config.toml
num_hidden_layers = 13
hidden_size = 128
num_attention_heads = 4
num_key_value_heads = 2
head_dim = 32
intermediate_size = 1024
vocab_size = 1564
hidden_act = "relu"
norm = "layernorm"
norm_place = "pre"
norm_eps = 1e-06
positions = "rope"
rope_theta = 10000.0
rope_fraction = 1.0
qk_norm = false
attn_scale = 0.177
bias = "all"
tie_word_embeddings = true
parallel_block = false
init = "normal"
init_std_qkv = 0.0442
init_std_o = 0.00867
init_std_up = 0.0442
init_std_down = 0.00867
init_out_by_depth = true
optimizer = "soap_variant"
learning_rate = 0.00584
beta1 = 0.95
beta2 = 0.98
weight_decay = 0.097
lr_head = 0.0104
warmup_steps = 200
schedule = "wsd"
decay_fraction = 0.49
decay_shape = "linear"
final_lr_fraction = 0.1
batch_tokens = 32768
max_seq_len = 1024
doc_mask = true
train_tokens = 94180000
max_steps = 2875
dataset = "wikipedia_en"
Each number is 128 + 24 x the weight over its row's rms, rounded and kept within 0 to 255. Layers, rows and columns count from 0. The size above them is the row's rms in percent of the matrix's.

# layer 10 MLP up, 1024x128, rms 0.192, rows 759-769, columns 0-63
size [ 98 112 105  99 116  97  94 101 108 100 107]
[[159 119 144  87  91 130 180 136  77  87 118 110 127  83 118 131 129 132 133 133  92 136 126 115 140 123 132 103 113 155 150 132 112 125 113  67  89 144 123 167 150 124 130 149 139 106 119 188 135 125 134 108 152 156 101 170 151 114 108 150 135 108  95  98]
 [150  90 137 105 143 150 141 107 132 100 157 132 116 116 127 151 127 144 124 157 148  94 127 123 135 131 152 144 138 144 135 207 134 129 137 129 150 115 121 122  81 114 105 151 144  83 119 112 134  79 128 123 126 159 124 176 108 128 122 114 160 113 153 187]
 [ 95 106 127 119 158 103 131 153 184 107 111 147  94 143 130 179 153 100 135  96 112 150 100 108 156 107  94 122 121 147 146 158 159 166 136 130  97 143 125 126 120 153  93 144 112  98 160 148  91 158 135 110 156 117 129 112 124 139 133 119  87 134  97 151]
 [139 116 112 162 117 115 138 160 110 159 134 123 144 124 141 109 115  82  99 139 141 130 112 164 170 153 166 118 146 117 100 109 138 101 135 124 160 125  90 108 122 133 132  85 140 128 144 107  88 118 180 131 127 139  83 157 117  88 116 133  91 151 136 166]
 [146 153 148 139  77 121 130 115 138 149 180 113 127 157 116 113 138 164 161 150 109  93  92 139 153  69 147 108 124 128 127 110 138 182  98 135 119 118 127  94 154 139 147 151  87 123 138 118 102 170 112  94 103 136  84 156 127 113 147 169  88 125 138 123]
 [117 120 112 126 119 125 127 127 158 136 171 113 141 131 102 122 132 120 137 109 118 117 139  92 144 168 123 113 115 108 105 186 169 140 156 132 121 117 178  93 146 133 138 143 135 116 134 182 111  74 128 102 101 150 134 172 116 131  98 131 132 113 136  82]
 [177 133 118 150 144 114 135 110 163 151  82 138 142 150 133 119 162 129 137 129 108 152 115  85 167 108 106  99 129 165 181 162 117 151 118 115 127 117 144  93 114 111 135 155 174 143 168 182 127 102 157 123 107  97 118 106 170 121 178 126 115 176 133 131]
 [174 155 124 142 111 133 103 132  94  96  87 102 136 126 146 143 137 131 131 167 110 132 101 130 105 122 128  84 121 131 131 106 192 145 101 130 108  75 159 108 154 142 123 164 165 129 150 134 116 127 126 148 103 124 144 156 138 113 110 125 101 140 111 123]
 [113 131 154 103  95  99 174 132 132 143 109 139 119 163 155 160 107 121 142 139 126 108 115 107 150 104 126  98 123  92 150 119 117 128 146  78 105 128 113 145 160 114  77 113 126 152 152 101 141 117  93  69 122 133  99 176 100 105  89 123 130 105 178 148]
 [114 104  84 117 126 118  91 145 140 166 133 138 149 130 163 135  81 154 126 135  83  89 147 144 110 119 123 126 134 128 129 144 133  58 141 134 141 111 105 168 146 113 104 121 145 156 113 144 205 145 122  74 123  98 150 150 194 152 101 131 113 178 113 116]
 [117 133  65 151 120 110  68 136 128 132 147 116 126  82  99 139 109 125 112 163 107 133 146 104 119 138  78 137 103 143 127 115 110 165 133  83 166 102 161 138 121 122 133 163  99  81 109  98 185 174 123  83 114 156 169 122 113 143 138 123 117 157 160  83]]
# layer 10 MLP down (transposed), 1024x128, rms 0.2, rows 759-768, columns 0-63
size [103 108 101  92 116  92 101 103 107  96]
[[133 129 124 172 112 147  85 151 143 125  97 142 125 149 117 191 143 127 150 104 153 123 101 150 145  82 147 165 109 161 144 142 154 133 109 125 120  89 155 103 165 177  88 105 103 143 132 168 161 116 135 119 100 124 149  94  95 200 121 107 140 152 145 129]
 [145 148 114 123 129 174 140 123 120 149 110 106 143 146 103  88 142 185 108 125 156 106 138 104 110 152 140 181 121  95 111 146 159 140 115 100 103  54 144 154 115 121 125 168  92 150 118 113 161 105 135  94 139  72 151 130 107 115 112 140 103  86 122 109]
 [141 106 128 157 136 127 128 127 146 139  92 122 101 140 137 115 104 164 140 139  95 110 115 168 121  79 122 119  99 134 151 103 122 157  99 149 139  81 173 134 163 128  95 104 116 127  96 124 109 153 109 121  98 173 167 140 130 143 124 113 110  68 100  94]
 [109 108 126 122  98 138 135 150 130 140 125 102 124 151 157 154 154 120 140 109 144 115  91 137 151 128 109  84 112 143 131 135 129 151 165 109 166 139 153 148 148 171 154 108 112  96 146  78 141 116 121 130 169 139 147 141  65 127 112 138 152 155 111 132]
 [124 145 163 132 163  93 149 140 150  99 123 116 125 136  21 133 118 144  67 140 123 128  92 126 115 110 126 121 120 172 135 142 117 105  74 138 134 144 114 144 133 137 129 139 113 137 138 106 154 166 183 141 158 179  78 177 120 127 150 171 125 124 140 135]
 [ 87 101 129 127 117 155 113 172 129 105 158 115 140 160 166 110 160  92 126 107 127 160 163 147 119 114  87 152 124 119 105 126 118 116 146 140  99 139 115 121 119 159 163 108 147 100 108 100 120 112 171 138 123 150 123 105 128 167 122 101 154  91 159 170]
 [139 155 147 116 110 113 114 163 139 112 175 119 148 126  99 110 111 142 127 149 130 121 133 125  96 158 111 131 146  67 134 111 145  90 149 136  82 130 112 168 131 135 110 135 119 157 120 154  97 137 146 136 115 133 149 134 115 158  91 128 153 108 185 151]
 [112  96 114 149 126 109  99 125 132 115 127 148 107 156 107 107 144 120 103 125 115 134 114 130 109 148 110  78 120 122 153 140 107 104 155 128 127 129 130 129 128  93 153 102 118 125  94 204 150  98 125 155 118 102 166 138 171 162  68  74 149 136  79 133]
 [150 149 151 137 148 103  90 115 138  99  93 106 126 142 108 141  96 152 119 126 125 129 130  88 106 134 101 123 159 171 132 120 158  79 135 109 102 147 108 110  97 133 127 165 157 137  97 143 136 128 159  83 121 168 150 125 141 136 149  91 127 156 102 167]
 [140 102 150 109 156 123 112 184 128 127 140 143 138 121 121 145 121 110 194  83 187 148 178 147 128 143 156 137  97 125 109 135 157  98 161 144 116 113 139  79 140 125 118  90 118 117 102 152 139 128 113 132 127 107 124 138 125 146 114 147 147 169 142 141]]